Part of a small language model's weights.
Size: 13 layers, width 64, 2 heads of 32 (1 for keys and values), MLP 192 SwiGLU, vocabulary 2417, 0.953M parameters.
Architecture: RMSNorm before each block, rotary positions, untied embeddings, normalized queries and keys.
Training: a variant of SOAP for these matrices, 81M tokens, 2472 steps.
Each number is 200 + 40 x the weight over the matrix's rms, rounded and kept within 0 to 999. Layers, rows and columns count from 0.

# layer 10 attention query, 64x64, rms 0.265, rows 0-16,32-48, columns 0-63
158,166,229,298,220,408,112,59,396,127,240,210,216,155,255,182,131,75,177,109,239,22,179,163,202,227,138,292,209,95,302,234,134,251,317,254,116,260,180,177,99,158,332,148,125,288,196,271,157,74,262,155,252,238,261,189,268,224,202,263,237,75,224,163
195,192,198,177,216,197,209,157,206,230,164,238,159,183,228,238,227,175,139,155,201,183,241,192,238,220,175,181,200,172,187,200,178,194,178,202,211,170,240,193,228,184,179,135,202,153,208,227,212,237,239,182,230,198,183,198,198,226,204,155,197,208,185,154
192,182,194,182,185,166,235,191,197,183,180,166,195,200,154,247,202,203,215,196,207,232,205,227,220,217,217,168,208,196,169,214,235,201,152,207,199,181,175,218,213,189,223,185,213,182,169,186,173,247,188,198,186,186,164,180,180,192,233,157,195,205,157,187
195,177,211,157,185,243,196,198,200,205,208,234,215,202,193,184,190,162,191,205,236,147,209,189,215,214,169,235,198,179,193,210,168,167,207,222,186,237,186,186,214,219,205,183,206,199,226,225,197,160,201,176,225,153,198,205,211,226,218,208,226,196,146,188
208,182,182,136,197,111,202,228,189,230,214,154,164,212,165,260,216,239,237,201,261,256,215,197,209,190,216,186,217,202,149,199,236,201,117,175,235,220,179,217,193,215,188,230,203,142,197,166,149,269,211,224,197,238,194,217,168,218,169,190,188,270,195,181
222,196,182,195,202,231,190,249,226,174,220,225,241,213,223,236,254,189,212,247,183,201,166,264,218,234,246,197,143,213,186,175,145,239,185,152,221,222,171,184,217,217,231,177,208,168,177,93,187,233,211,161,253,161,121,171,170,225,154,236,206,216,177,178
242,194,231,214,281,260,174,204,162,193,196,201,199,217,160,128,250,204,242,201,236,246,191,183,165,189,198,139,278,216,225,260,225,207,192,156,203,113,170,148,153,248,226,275,210,208,174,258,196,220,217,177,139,217,233,192,207,237,223,203,187,223,214,226
173,174,208,230,167,166,171,198,211,158,158,162,146,255,136,187,175,223,232,199,200,144,187,191,233,202,162,242,249,160,115,180,221,146,182,113,143,192,205,185,178,205,221,152,166,268,228,184,120,146,153,236,199,221,205,202,196,208,156,232,234,175,189,216
263,194,200,194,118,226,118,121,297,178,253,180,351,198,210,162,153,221,217,168,240,176,207,125,148,184,189,205,168,102,354,287,155,178,308,347,179,158,131,136,187,201,235,194,244,185,273,302,218,161,183,152,297,202,271,214,216,172,184,139,177,219,162,255
197,237,165,129,196,135,246,178,155,198,244,189,204,197,144,232,185,208,200,197,191,246,183,208,243,219,206,191,160,160,213,227,188,180,164,195,194,192,186,132,173,229,210,197,200,175,183,189,221,200,201,208,191,201,176,170,184,192,210,161,174,241,178,258
194,197,226,206,218,176,255,124,183,176,209,236,166,212,214,193,196,184,228,180,152,234,187,197,182,194,228,189,177,217,159,257,222,209,212,159,186,191,208,172,252,169,192,155,243,210,209,201,173,222,228,237,200,162,210,229,188,193,207,193,187,185,197,232
231,211,194,226,199,276,212,203,230,202,181,188,206,172,244,186,221,163,159,201,147,139,187,202,188,196,211,196,182,215,263,194,183,196,267,214,203,204,213,206,208,222,212,186,232,246,203,201,215,167,186,180,200,169,233,192,231,189,186,209,176,161,228,175
190,155,199,119,180,205,231,212,154,167,237,226,179,240,147,265,224,175,220,230,196,248,214,210,226,207,168,173,199,184,259,125,183,192,168,184,182,206,240,259,190,205,236,250,208,189,187,161,176,236,230,242,209,194,180,206,193,198,251,169,197,188,123,194
163,206,199,210,205,237,173,256,224,185,221,166,187,154,244,203,195,235,226,249,253,180,181,214,148,179,206,247,195,255,130,119,192,179,239,226,146,164,183,106,207,213,226,146,272,223,251,195,174,157,152,170,202,282,186,99,218,159,191,201,211,178,209,241
171,204,177,201,174,249,204,248,159,235,203,285,267,196,158,192,124,205,183,125,143,152,228,199,185,206,265,206,186,183,179,178,158,114,239,244,224,238,163,171,182,209,169,279,256,174,175,240,302,133,150,101,247,215,282,190,235,178,168,150,219,131,234,249
157,236,157,228,81,254,159,215,206,169,245,158,195,214,223,232,178,185,143,168,288,194,210,133,220,248,198,242,151,166,176,240,193,140,213,251,235,214,197,183,256,143,185,221,170,126,256,264,183,124,193,160,208,249,247,226,181,235,133,291,178,133,181,182
244,254,229,147,220,141,200,186,205,113,271,221,236,277,201,190,134,243,195,196,190,254,191,294,236,240,198,191,142,268,132,224,245,171,223,146,215,216,166,133,177,217,192,188,218,188,173,232,172,177,225,277,178,182,274,217,114,249,201,202,169,220,222,243
207,68,279,223,232,345,177,32,256,187,58,140,154,148,209,34,133,175,120,271,188,67,115,28,181,175,120,213,154,272,277,110,117,150,325,182,95,119,212,143,203,218,368,159,239,221,221,316,157,182,186,163,160,131,158,111,325,120,215,194,163,160,261,114
209,94,216,292,258,219,127,177,199,210,130,139,243,257,153,164,280,182,221,169,158,251,260,183,237,233,241,218,209,241,177,225,88,167,198,244,156,191,272,245,209,219,249,126,226,212,230,160,179,218,221,225,177,180,207,161,229,204,278,284,202,169,125,195
154,228,207,182,213,176,298,196,166,181,224,159,202,152,158,223,223,217,248,169,246,168,142,203,199,195,287,199,232,225,122,195,200,194,120,168,193,138,171,187,150,220,246,179,167,134,145,119,153,221,222,171,258,189,178,155,165,175,158,252,198,157,176,252
194,210,215,170,161,250,107,247,227,204,215,310,231,265,269,169,219,148,151,259,175,209,198,259,187,233,213,270,134,213,247,192,222,131,243,254,195,252,155,177,263,200,214,207,238,212,257,247,250,137,180,217,163,173,226,196,198,187,198,181,168,204,197,216
232,149,185,191,169,136,220,129,180,252,152,165,156,142,147,239,194,244,246,205,231,176,199,143,197,146,173,110,325,226,187,205,244,246,143,88,199,168,239,222,173,200,234,238,134,177,172,133,101,207,221,197,220,244,208,188,155,266,189,183,220,214,241,147
187,212,190,152,156,244,256,232,174,179,244,251,227,119,200,199,196,133,100,231,212,196,264,250,203,153,228,174,172,236,210,178,255,205,128,194,250,182,231,245,232,192,154,180,177,181,170,195,196,296,209,212,228,174,168,291,134,251,132,155,198,230,205,254
245,182,135,184,196,162,256,160,177,137,171,211,195,256,228,178,228,197,145,250,227,231,168,178,184,187,221,118,225,200,138,227,186,212,143,188,268,204,197,201,185,241,173,257,251,179,165,199,167,234,231,161,211,204,240,215,188,222,151,176,175,187,183,246
201,176,186,198,170,209,211,211,185,199,170,190,198,221,156,199,192,251,205,199,207,147,191,183,228,184,198,180,250,179,181,211,199,188,224,146,172,204,228,188,167,205,168,191,189,231,204,182,158,201,215,231,214,217,210,211,214,211,196,176,268,186,199,204
32,218,221,269,199,289,71,201,336,251,97,272,220,140,192,194,128,105,313,13,190,57,239,212,256,289,203,283,209,148,303,208,152,184,306,136,14,257,171,185,80,172,300,20,179,278,190,300,240,136,254,197,229,334,269,12,337,245,137,329,266,105,299,322
128,161,223,202,270,273,187,258,182,163,158,235,285,152,184,226,208,227,203,182,131,195,288,242,310,146,123,251,137,255,235,128,194,239,139,224,204,223,239,226,125,224,178,199,199,208,184,283,234,206,208,260,167,197,188,156,154,203,197,253,200,208,161,223
167,181,197,226,196,132,262,184,187,176,236,154,162,247,198,173,216,185,177,211,246,148,165,179,208,192,289,203,178,177,144,250,159,155,187,182,139,213,222,171,177,207,215,190,212,236,199,170,179,146,231,158,219,168,201,143,255,184,147,239,167,228,185,257
199,198,188,242,195,262,208,223,246,205,180,237,223,225,181,174,221,183,178,178,113,200,208,182,229,177,140,229,138,149,258,175,134,221,247,232,253,198,197,218,197,193,210,180,219,213,163,218,228,209,227,229,197,164,174,239,187,209,264,211,211,223,193,150
166,210,223,153,228,209,256,253,158,199,229,224,292,215,181,198,199,190,179,187,183,228,198,227,164,186,219,275,92,163,194,163,183,254,192,246,196,221,241,235,185,191,216,228,271,182,136,197,236,222,239,195,249,206,180,104,222,159,276,239,183,158,161,194
178,272,204,197,193,266,213,193,248,172,245,132,220,187,187,193,169,208,232,206,222,189,181,173,124,194,201,222,142,215,165,231,168,182,186,214,184,148,244,174,183,197,196,185,225,182,199,216,173,181,174,172,228,255,229,129,148,166,172,209,202,187,255,278
163,177,203,282,197,224,199,209,179,242,221,237,221,216,171,205,160,218,207,163,171,145,158,137,193,192,212,188,201,191,180,183,187,204,225,186,222,206,181,211,113,239,180,227,218,181,164,225,206,121,199,130,258,191,229,130,224,191,177,198,232,172,218,248
166,217,224,219,156,258,181,232,220,149,251,151,226,183,186,195,199,194,197,153,226,248,217,179,197,265,225,242,121,186,159,185,182,156,201,272,203,205,216,163,223,143,181,206,205,186,218,261,235,208,171,166,197,199,220,207,213,179,203,251,201,170,195,204
257,230,195,191,174,112,185,174,210,145,223,220,202,239,204,213,206,238,199,230,254,217,161,218,225,216,211,174,226,217,182,235,200,195,222,165,189,216,169,196,208,226,217,205,183,215,202,201,107,171,235,225,214,146,210,225,176,283,202,186,196,235,201,223
# layer 10 attention key, 32x64, rms 0.233, rows 0-16, columns 0-63
223,209,190,192,138,213,209,177,211,234,202,210,213,167,184,244,235,299,183,228,205,210,182,154,147,165,172,211,117,166,222,215,178,157,198,244,172,178,172,210,234,218,182,195,183,186,209,177,233,205,182,205,183,263,226,170,198,198,220,184,204,239,198,192
219,225,165,217,160,218,150,198,204,205,178,157,258,194,163,200,204,230,193,259,203,188,155,225,191,195,201,212,256,191,211,190,217,248,224,164,181,307,190,237,187,117,226,218,192,199,216,199,160,230,142,231,231,239,131,213,256,224,208,189,209,179,219,244
228,237,221,196,191,189,170,184,241,215,197,175,175,188,222,219,217,163,164,186,177,231,210,133,161,174,215,187,169,232,199,190,226,221,251,185,207,192,171,224,207,182,195,243,205,184,218,162,173,200,236,219,173,196,170,160,191,190,190,175,227,242,183,168
208,191,141,228,185,225,235,183,190,169,197,222,226,187,188,163,184,251,237,222,253,179,204,231,204,202,198,199,204,123,245,235,246,200,163,255,226,216,254,156,196,209,172,164,154,224,168,254,207,225,163,164,231,177,218,222,224,206,236,219,210,193,235,219
182,222,190,216,208,173,162,197,265,248,176,143,144,206,195,272,211,201,156,194,167,232,231,133,213,174,192,161,237,199,154,206,184,188,223,140,217,165,73,191,199,205,248,205,196,215,262,132,134,184,222,200,134,281,222,180,88,252,119,189,208,195,203,242
173,207,275,251,178,189,200,162,188,243,230,255,230,188,114,184,230,102,207,170,182,153,248,183,227,222,282,227,195,224,197,211,132,207,224,197,182,196,191,263,203,162,171,203,144,148,203,228,192,164,213,231,251,168,193,234,264,192,176,224,189,210,125,182
204,191,141,215,249,199,190,148,224,147,214,186,190,186,262,210,156,186,193,196,246,218,160,139,141,123,188,225,188,204,161,167,233,157,185,230,141,212,192,208,186,255,187,251,269,250,182,198,231,189,274,193,226,196,309,193,181,203,166,203,152,137,173,251
195,172,203,226,166,164,200,192,231,201,210,136,152,276,275,132,183,262,206,141,167,177,174,201,231,189,218,279,254,260,131,258,192,161,212,140,247,255,160,218,240,170,230,129,201,301,150,212,111,207,172,214,187,277,169,192,196,165,225,218,223,217,189,164
200,199,202,262,264,194,191,245,175,219,219,232,164,181,176,232,135,217,248,200,186,182,245,142,177,232,203,210,128,192,203,170,166,183,229,207,190,190,196,187,197,230,206,210,211,229,180,172,198,189,194,215,230,172,245,205,226,207,233,179,193,176,226,196
202,216,237,260,211,240,192,178,232,182,149,188,198,170,183,229,201,180,212,84,198,171,149,176,170,213,185,205,250,163,255,215,158,256,229,207,168,191,150,172,182,184,186,194,173,190,208,197,177,190,259,206,211,225,214,107,199,254,201,205,247,148,242,207
195,223,211,181,192,185,204,191,212,213,187,151,229,187,166,234,212,208,212,196,208,178,180,182,163,275,215,214,249,194,202,183,149,179,199,190,208,188,145,242,197,175,213,198,186,197,186,228,199,198,200,177,180,212,203,212,171,208,192,225,224,199,211,182
189,235,194,181,226,211,223,220,185,210,220,231,222,238,247,184,194,190,194,197,208,201,207,235,213,191,229,195,216,244,211,165,191,173,203,197,210,217,202,171,157,211,222,157,204,193,208,212,256,219,212,205,209,208,174,199,241,141,190,168,211,211,193,205
192,178,189,155,162,224,209,163,209,222,202,230,241,223,197,175,203,189,197,182,224,223,220,242,149,179,215,151,201,172,210,193,237,198,206,225,211,190,225,191,222,207,223,147,219,209,170,192,219,225,227,161,182,196,222,210,177,229,211,228,195,181,216,199
202,237,179,223,211,194,184,235,213,238,219,201,222,223,164,137,194,240,183,250,262,148,222,239,133,247,200,269,160,196,207,161,235,196,185,196,149,218,253,171,170,156,214,160,249,201,226,217,213,101,215,115,236,182,184,215,152,188,234,273,168,182,220,200
94,233,109,244,140,253,129,258,232,231,280,273,341,185,200,155,244,252,210,119,195,185,260,76,217,151,249,179,145,210,266,249,153,109,188,196,233,222,158,145,177,234,261,286,231,169,207,211,246,185,253,157,240,245,206,190,239,194,197,217,242,122,302,331
144,316,286,171,179,201,149,283,202,54,245,200,238,239,193,149,137,245,252,157,290,168,181,124,175,235,268,211,185,230,161,303,155,138,217,260,205,161,220,163,156,181,82,210,212,152,188,279,238,115,172,52,212,238,293,173,233,164,159,225,180,182,137,213
223,313,256,243,121,176,197,167,166,145,211,204,163,281,226,192,131,116,189,211,237,276,138,254,263,198,203,154,189,232,124,254,228,187,191,126,169,207,172,109,137,219,284,155,214,149,158,221,191,189,210,249,189,161,144,271,145,224,227,153,189,194,206,231